config.toml
qk_norm = false
optimizer = "muon_variant"
grad_clip = 0.5
Each number is 500 + 40 x the weight over its row's rms, rounded and kept within 0 to 999. Layers, rows and columns count from 0. Numbers have three digits each. The size before them is the row's rms in percent of the matrix's.

# down: layer 8 MLP down (transposed), 320x128, rms 0.133, rows 24-40, columns 0-127
# gate: layer 8 MLP gate, 320x128, rms 0.357, rows 25-40, columns 0-127
# up: layer 8 MLP up, 320x128, rms 0.354, rows 25-40, columns 0-127
down24 112:457552567472518556480501498514529469523424509509502454472452479489443513511420514472485478486474496514457504511492532439510462556474528525504523517469509565469549605495510442510507480497534468562417454551537502458514489488434543470524500444545456540448484578480401497501461492422456494436510585478501458481474407450501577494493460550489522485426454435501460456455488494503561497488463
gate25 115:479433482467498502573464496537556541472578459490518489535463499597479572524458488540440505491513500440434477541458501455510483475460459438517541520475489462502481473523514476471512520558524488477489544504477457513471514531587503456504476494416439545532476564487475490416451460464521482465451530452478531458484526492603448475475565561512525594488486479568545522499492478523598452517452
up25 102:512409506500454489476479506485517539474511479434472557504573396515567403456514510525538574495579493515493519394489499503471521486536506501477520636435539551523512589477507499455539467448527527498497528514439514490481485497464515464535452477530543495441474489545497535548564528524527477546476525553518443464452527563481446498487441509484524512585503509483461465483522509495437512529528
down25 103:521548537511503448495541453501465502525526503437458410518459494536526475500486517525541508518576519479554459493591435512453472425514508469501479388461493541474446559501508569492501558577442544552387446454506513521510531514515496507502501482555571519530586464471548563508566553478460516538481509522550514513464551494521574479460523464534510423486483497485472461477489458537480465490528
gate26 104:543490535477554490506486465450559481485495538468459514537521468516473462526451525408385438438546517474568482487465546524509512528571499451545521492507446543548503507563563494507542472516459475561499527445493495497549539583493479461464548592458421504520501540503466473480510502410480473489469439509445513504493527564439496514520541446549510470454524518472576555486486492553491422467460
up26 112:516519443517390448492470486508484465451518500549431524558480501472485543453460511517443487533563558532518532512486488546502589511493467450493417505521522508507442530451500407509492500557528421555476503464513516515510532412507476512484546493490476423452530507536482475430480546479511462515478429544487482431509495496448497494497410541537495513467437441498473526473443470527491505428388
down26 105:520453543476492589463480496526512479473540525485585571525557462571480489502495505512505519465541482496473486521506578549518469476493496483494487512560483504537613539493472443500524538579492470555377578530458469533476507509494548540481510462440430461551519555510409501458542482511478522511469544472549511486488495541521439479504485488504446516494426496463535430435612478498523519484485
gate27 105:490450458594486557481530510539465578557568416468497427563476426560516533501549510525433449535507424555440522543421549561598490527480493583484509477457485419441476488503514467535503479512491483497495513503488437499522536468492471503515495501494512478518536525563493474517479463422606470532508556467484449537523563494499529474528497524567478463465529498486496504532555501513502474478526
up27 099:482516514500572460496449515509515548437447452525529481467537568539516408429475447544499477539447482537481523460571489504534545513480530529458554565421473480455486508529547444453568547523475529565569497479512474453475478520558508572473527552487539442562497544447559475484526489513419497479430489478545502510501523582481489495456513557509544525522455481518501528512555404554535481497480
down27 099:475504465519504478519486543492496502523573523494482515582504555577499484494553496501579555469517475504507567443509467497451496461495494489503504504533478506510484442533531553477431457521465477580545563484502560548454509502589452524523503477470582560441496484457513447488573564502461484503514518484524512486498521558509409542409453523578485448519519481413459522500494409496448507571443
gate28 119:511487448520465551423497506510469526514558448474455470482565444517542450551465497470472507447536491514555482490518541545524419550481437524521502549482487582544457601445478447563459538436481481533434444480452543472486530455428539486532528451543546501517494498515524496411457452479523492532479488455486515547436415480536495474522574447523419490514508498454521515512524498489482553526561
up28 105:526534525524537541450501519503489510486494529522437550460492538437508513520455478485551494479438532492584478548542518552472528543547476451517562538498456545443581466496463524500435479532478364514521491488518541460542487501531563550522541436533513504494459423553490493543572429487491470563584580431488521549575462520488508456517496590516481473473497524545522538492509516472495455501522
down28 110:525456477482556530501455526533496550513493541525502516520469432494478479446464438539559501544504454500456468488491446566487533461461502406500466544487451530469506483505466550487485468479557479412532567466511581534509504514438587448544528436499522512445525424443584512440422489470544515506528538451555526442499490490439426461485455486565462484484512498469481485434522471453449541538491
gate29 114:568460522518532486564488503532474526487417507478535522509506506486470502488548539506482468445553537534506548566477445524545489490497487494466633503475479498522476496458505397499489507514535515585462480451554477514483560506586443455464471550534435436542481453481500500511542453401481522481472483486498480517466608485497517421518550452468487549436519534517501535514535542480567548440508
up29 106:460533536520528533489428471436505502538487539504460488485453406566460479531511431546487490395487425441438506490425554515494524483526481481436527478542485549466558541484572539465507479552497540413549452513444421479500555559500517470513504522538511491456536516413531504448538435517514543544513496526506442516512474478520476512476579479525460546467506499493570450573519512471459493480522
down29 116:552541513509515479528441519481521566487530399474443448553512523443507466454486543547542445544515500543489547475593514480491506519513551470577519525585514474520546530527482501582492491529511451512543508537547522511492529483586500463495537462477508533558447545495558488573557421532518459514454528484427554517556493416523484551436503544504468443525562534482482438482487496501543455474536
gate30 125:448545500512528434538525494509523523439496474472541460475469449585485412528495564469530565504523534430510471517470549483494478467484504483580555562471502558536502461539486458477506485430500503453513519602504470478503518483524423515472526467513461478557456495499526523510505476526506526470515484503542481499380449452426400502501502473500533469544465470519453542490615479512487535585450
up30 109:529522543549448460496490524509522498535458503554532532492543524443515493472407467529537476481408474447499493431540517542489477547404509525563481483421514560518469468491532381548434536484445503504539522513507500502448499466512564483525531531473473535504513544535471498556534567489445454485511484559509466523562531484573607494566483489498451537489471495500472492413509452514448505552460
down30 114:528503476442491493520576503555473465522491542485534568441522488478515495475524501510508486468523490543515453541468466499537540494479509443434513494465473470444487538404517361435494557557457552498483500490496462483454524470529512475476540471512553546415530407457489485518535446485474529477497574454484504477489490433403423488461445521531502472445571474494558505457573507475481454452508
gate31 110:534501486497547419485506407494548544464568552439491479497548519468531441481522546523495544479516421544523502463445503475542500426498533563477521421497557510515457468557514509450523490488541557571521483486444515495488530456498563534470541496434433543528469511461512508482474415451548445564515468510588444471530437453473503514508509487463500496447496565516466462493449493498591463560497
up31 107:573536485502487534559520360525470505482520511516550415566549521532518576511497544421512524521434511498455526508483520511475480545513510493471512457483483509502447430525493461498521479516527472471540436467520514476486518496494501437561451491424441532523500504514498571516504506523508503475480446461440567535537484564436615531507547484501488423473496575460544553475489540512552492530581
down31 096:485504536497550482521522513470575465516485462579468532478470533475488467436447500474551533399476486512494463481570499478487496486491572500463549433455495533569529571499516519480455505473495525496589479321458456485510535545511497462434576450501541460485502541479512471465477457515417492423523467501522505439480477463448523536483512510439507491452495556467456458538522484509511510478511
gate32 106:525386399455531513450481551445570529475503489483547539491534547562514479552485448534489524445504450425569487478499487474561499526559503440529499497469440508521433446493441533481492484484499473470500482512522499535396558556504555523486444501469579487486498501511452485507494474524500465526551466469475473522535568461563433464565466496447542458511494575465451486492435536526463512521466
up32 102:524525489496527477456463417513489526450465483490430517523534454475546448490567544493499524536573478503474553516509543527438427494561515462465505479494435528541541501447434538452527536487445519526491486493440389511474503493595523456523489449493484549470532505485519469450554491516608541510555555448475362552496466546468523520434507469560455531504518515508459483504505514478521524496500
down32 103:519498528500420575448511479450460492441493479496462439539410437455522463511479482568531433513467467525459469492540506508512500526481549464509480432480528530475477469452483573482496527428458527493576510450527554516520486467543432449465518463490448504463533484554473527425494564473444557440513469573537460533618475488521564503483483535479483444519510460491524441548430503546489511508484
gate33 075:579506518400519463539501492465524501541469481484516523534533516491558566496503539564486499504503539450452477516521501473488508494484476551560595534535436490434439554595563450446504543509474465533432516539547591459474459515550526532491458500538469510387512462573486509482550484531527506513470489505444443464449447515534537516493544525500510443484419485443502505480479525473491441522447
up33 091:499464495557407516504465429424513481494476492507499522545459483428487486514466543437506498463504487425501515496521373482499519421485491564500539487539465490472469489501440524539492455515580518483518544398462429570570491543538480500472485450560513480455501454517546556535469535528440429550469519514545522513491461506504521529495460508562471501507512461469501554588506431483505529426522
down33 087:594485506548536536504490527456495493479507503504503492544503458488509473495552547492487494507515460500584558565469536467440471543506507504532529497446435525491514534498490426494474522409388466519464479499514517469457494501426425513465545482492473480564482499441582488515501565504483500420460494468467473543471545497618519530459501531608510529509535485477528520529442484428597528478510
gate34 089:470527535565500499434543507475475531555454540476545451552452489405464448392502475491535412433489487514529565506457516499464462501540468476476516489502536503553475522492466511430544459456574499457503493519496441478525586561504457550521520458590484504538526478485483504496436527530489515467536410524515494560513475458466498528511576463468442473417538494470500455528531545546497465554523
up34 092:516480471500498561486469551529534500490536497473509501468503514556460544526507474486474498550497533478458474401496465498496480452578513437463465552543502425437495461586481484495505482516471508440418549501453520500478488560515514519468457509436451491520497494526456479459530501476414459475622530523513533490550572529518517449464460505425481482532488412478440578448514397523541489504442
down34 087:509509590480532532488484561511506466485520424534494461492531454465448467531488501527544547548495495586463461481531476499529541518447572490526569480505558559415524486504406590563457504541468538540466509479504562494548492526504474486500513519498470503520515441488504470503530498490524529539485572481432473482496493467512549506494492480402539566562436514547570567438430535538424521530536
gate35 090:492548548497422474418594486510456521432500516507523512494507462482583492512450471478488412483528505449536570508486523504437486539517546427526499518466524547453488528537533480518478468456462580542515486495430491505554514496552522478469480501492540529550536470423514373474486487499585468534524445403476504508499463484548562477491514544544550536491505456436533545464515499505489518507425
up35 105:520498521516575545576485514455519519517555532499570456541543534578447520507490492565525496465495497563504515437606459473472497462473504563463530464506553497438474560540475473499464473570461493468517566433541533519495542440451435461580452538449443457486502520478468519544467482501526557535484581510540500507465530523448462495455525465472455523506496542459434448451456462510555508443501
down35 106:441522495556510480448492568465480441506576458539512472498476560462484431469451446488528497540526523461501490512479512454502465483429488531512459470482512500448412546479520490506434449475420468572540499424511492452489478535496555510470512500464432517514553456584601467478468532476505534470501446473502442532484463462588490443463575488448511515495470519484517559490501495615510553480514
gate36 110:609526559481468473409510437524482450499540477446490439522497501526466519520495455473462525453451518465520497466478468474425594484515562456468511445523436603495477524503552435487560509463511608482520494484467534506471523483534501475476496497442505518468562495509491477481453534489406510538447543491472532528458526533483467544405517474411530548477490535565534529529525504514530459519514
up36 108:479551512532550440427463510494501564535487463438498506507580453481507476475511579492511496554449489447489520414487526451511488521498552564438485412529440423495542468519536526438472484532476466473481476469519413517549555508495506461414471546477602530494518497478503468472522569437499541526449587520550544493458461529482454554502541477489448503535510507480538490573467482515510517455467
down36 105:572484493549459454494535411488479453541529527514523451493484531545545499488525422467505486497534514552554496486442420479510508487484467525490560511527434499390498513495444567517444493501462571530424481503477525455491452465483514501487460454432475484464468497502530500579547461571549540524460495484438545490473464499523447513465504461467535471525480561500571454453516540601536549535580
gate37 104:513485528468451517536537399485534427495474567435515500462554480527549508525517459554552488506503391477518599579469509469488495555538559515564496432417547507449463526520525429536490486552534483469508510519500498472469472428493437540520552517475458469548490539547515532420543496464479520526481459533477534547502478454492488518610444470500490473525487533551528497528555454534520485517475
up37 110:514463513535501483444472511507494517525489602433485555511462499482529479480515448422489484563512470462528472489502562485512482546537558521482519588496470555453482466460455490484515529480531523529538473437595490541452468537384504471451488483561578586501524503530458503545496546515550520475440552576499579501590449446516484502531468507454563500491489481531576549531548493496498469498484
down37 106:476563532469436517447449450423533516575515530466529480523510491513495588458510444552531455498480562510548500481446435533544468487467486455486546494543547514484438508463444552432486509495506530532517401488512504459445497482453532487481475541547550495496607495592503505486520465492500499511483490527535507506505507465501553444568473449460453537461441513509432563468532530462472574465585
gate38 080:464572485517522494543546502481474465473475446504478483549513508527552552579503514530464488553396504487500516523432555471516541537526490498449552513480544473500456503502536474436491505557422469565472497437502506473517448478491477482442477532501468571560509522470498444475473504449505465600513471573440508536446498531544448451527446476545558538590488469409446467502502528454545430491464
up38 092:472477481515512490528455514510471537456526447441493515528581447508505467419468511401539485500467510467548546469499425432529504536512500575476480532456444461453456556507536482488491433611461490490492472492459443488501475506485489487563472497441484464461481501494506451506498495494516467400434559459508460522538507565489459558568505473462426493600524518543544506545482587524521503457493
down38 100:503488440528478462534476476502549537566478539521409456491464446495524462489465493528435475576412479483497525428523515457464557465500508508449536464480492408476447449465417527456447505523464485525422542488535492447530486547489541481506487480445529491502523513483541476504488395524498504557472562483527479483494502454499471465547495506537613526557476491410503541543441495518421483512553
gate39 105:527480534475504514482424475455580545494549524559496479531475453524535525485503572484449449518563507509421525516522595537529500537514503485528550479472465485445540498548546465453500497529463475441540517517552528583504503506511528480442470562559552442440526514585481479477553494557479593540503437557533483460525440462442560504547539480536485501478495471528480432534525498557582488546506
up39 103:542430502465524468569489459530522450519530542534414487486546576494486515510433513527520497463471467521446498489455556493515525488545565561484485504460550533382485453506452504557483412435547537468550509451509500417472508529478568547508437551458489496481532456480499534485515485543529545433533559533541550447510548499455482499410442511477494495452533522530429465497541497494451531488529
down39 103:505545537412490434454512539496543445514445516519509493457528487466599550544471451514474501500510573490498437533507480448494599486521460583532511526444459492499455544479502570592540480492563456470492430441483508467476464563471571399513419454501476467551493483448495533528482497493531507465552494473436543446514540524512532570456524508468514462518505520481481524470483472511430484520497
gate40 126:626387532433483526538529485558478486479510479535501474469556533530450537494492468495454531485440476538482520459504490499522468526488498399489551475467486489419499542496457539521468504556563469442473557498489543539466465547469552361495537493569542540452500491484469523558378481499516497507535456492517480484488473542489482465511459520513481500466459561513483480430524483525556516500489
up40 112:483501481470503479471469500477504551436524528477537493461504501470443545497504565518524551436544538443518539459475406493446543557569524547437495419527535476530500528548507549527457542497492573487450527499420484455456506458512535537416514481495502524492533541459564514559468501485451551476596464526431553460490465528432516564518416557568462528502502495539471487533541472455478494521448
down40 117:442512493451564451583479586543473461501530476570490516511505551560412466461531460458557523523469475580533464460518496497497548504447530482477473561438446528429485565486467477494524422473510462484504524483507458521459532490477492483447424560482484462463528455532492531536484501547489472477448563510463439481481518470506513458500584587526472509465496509440511484490534467489582554585479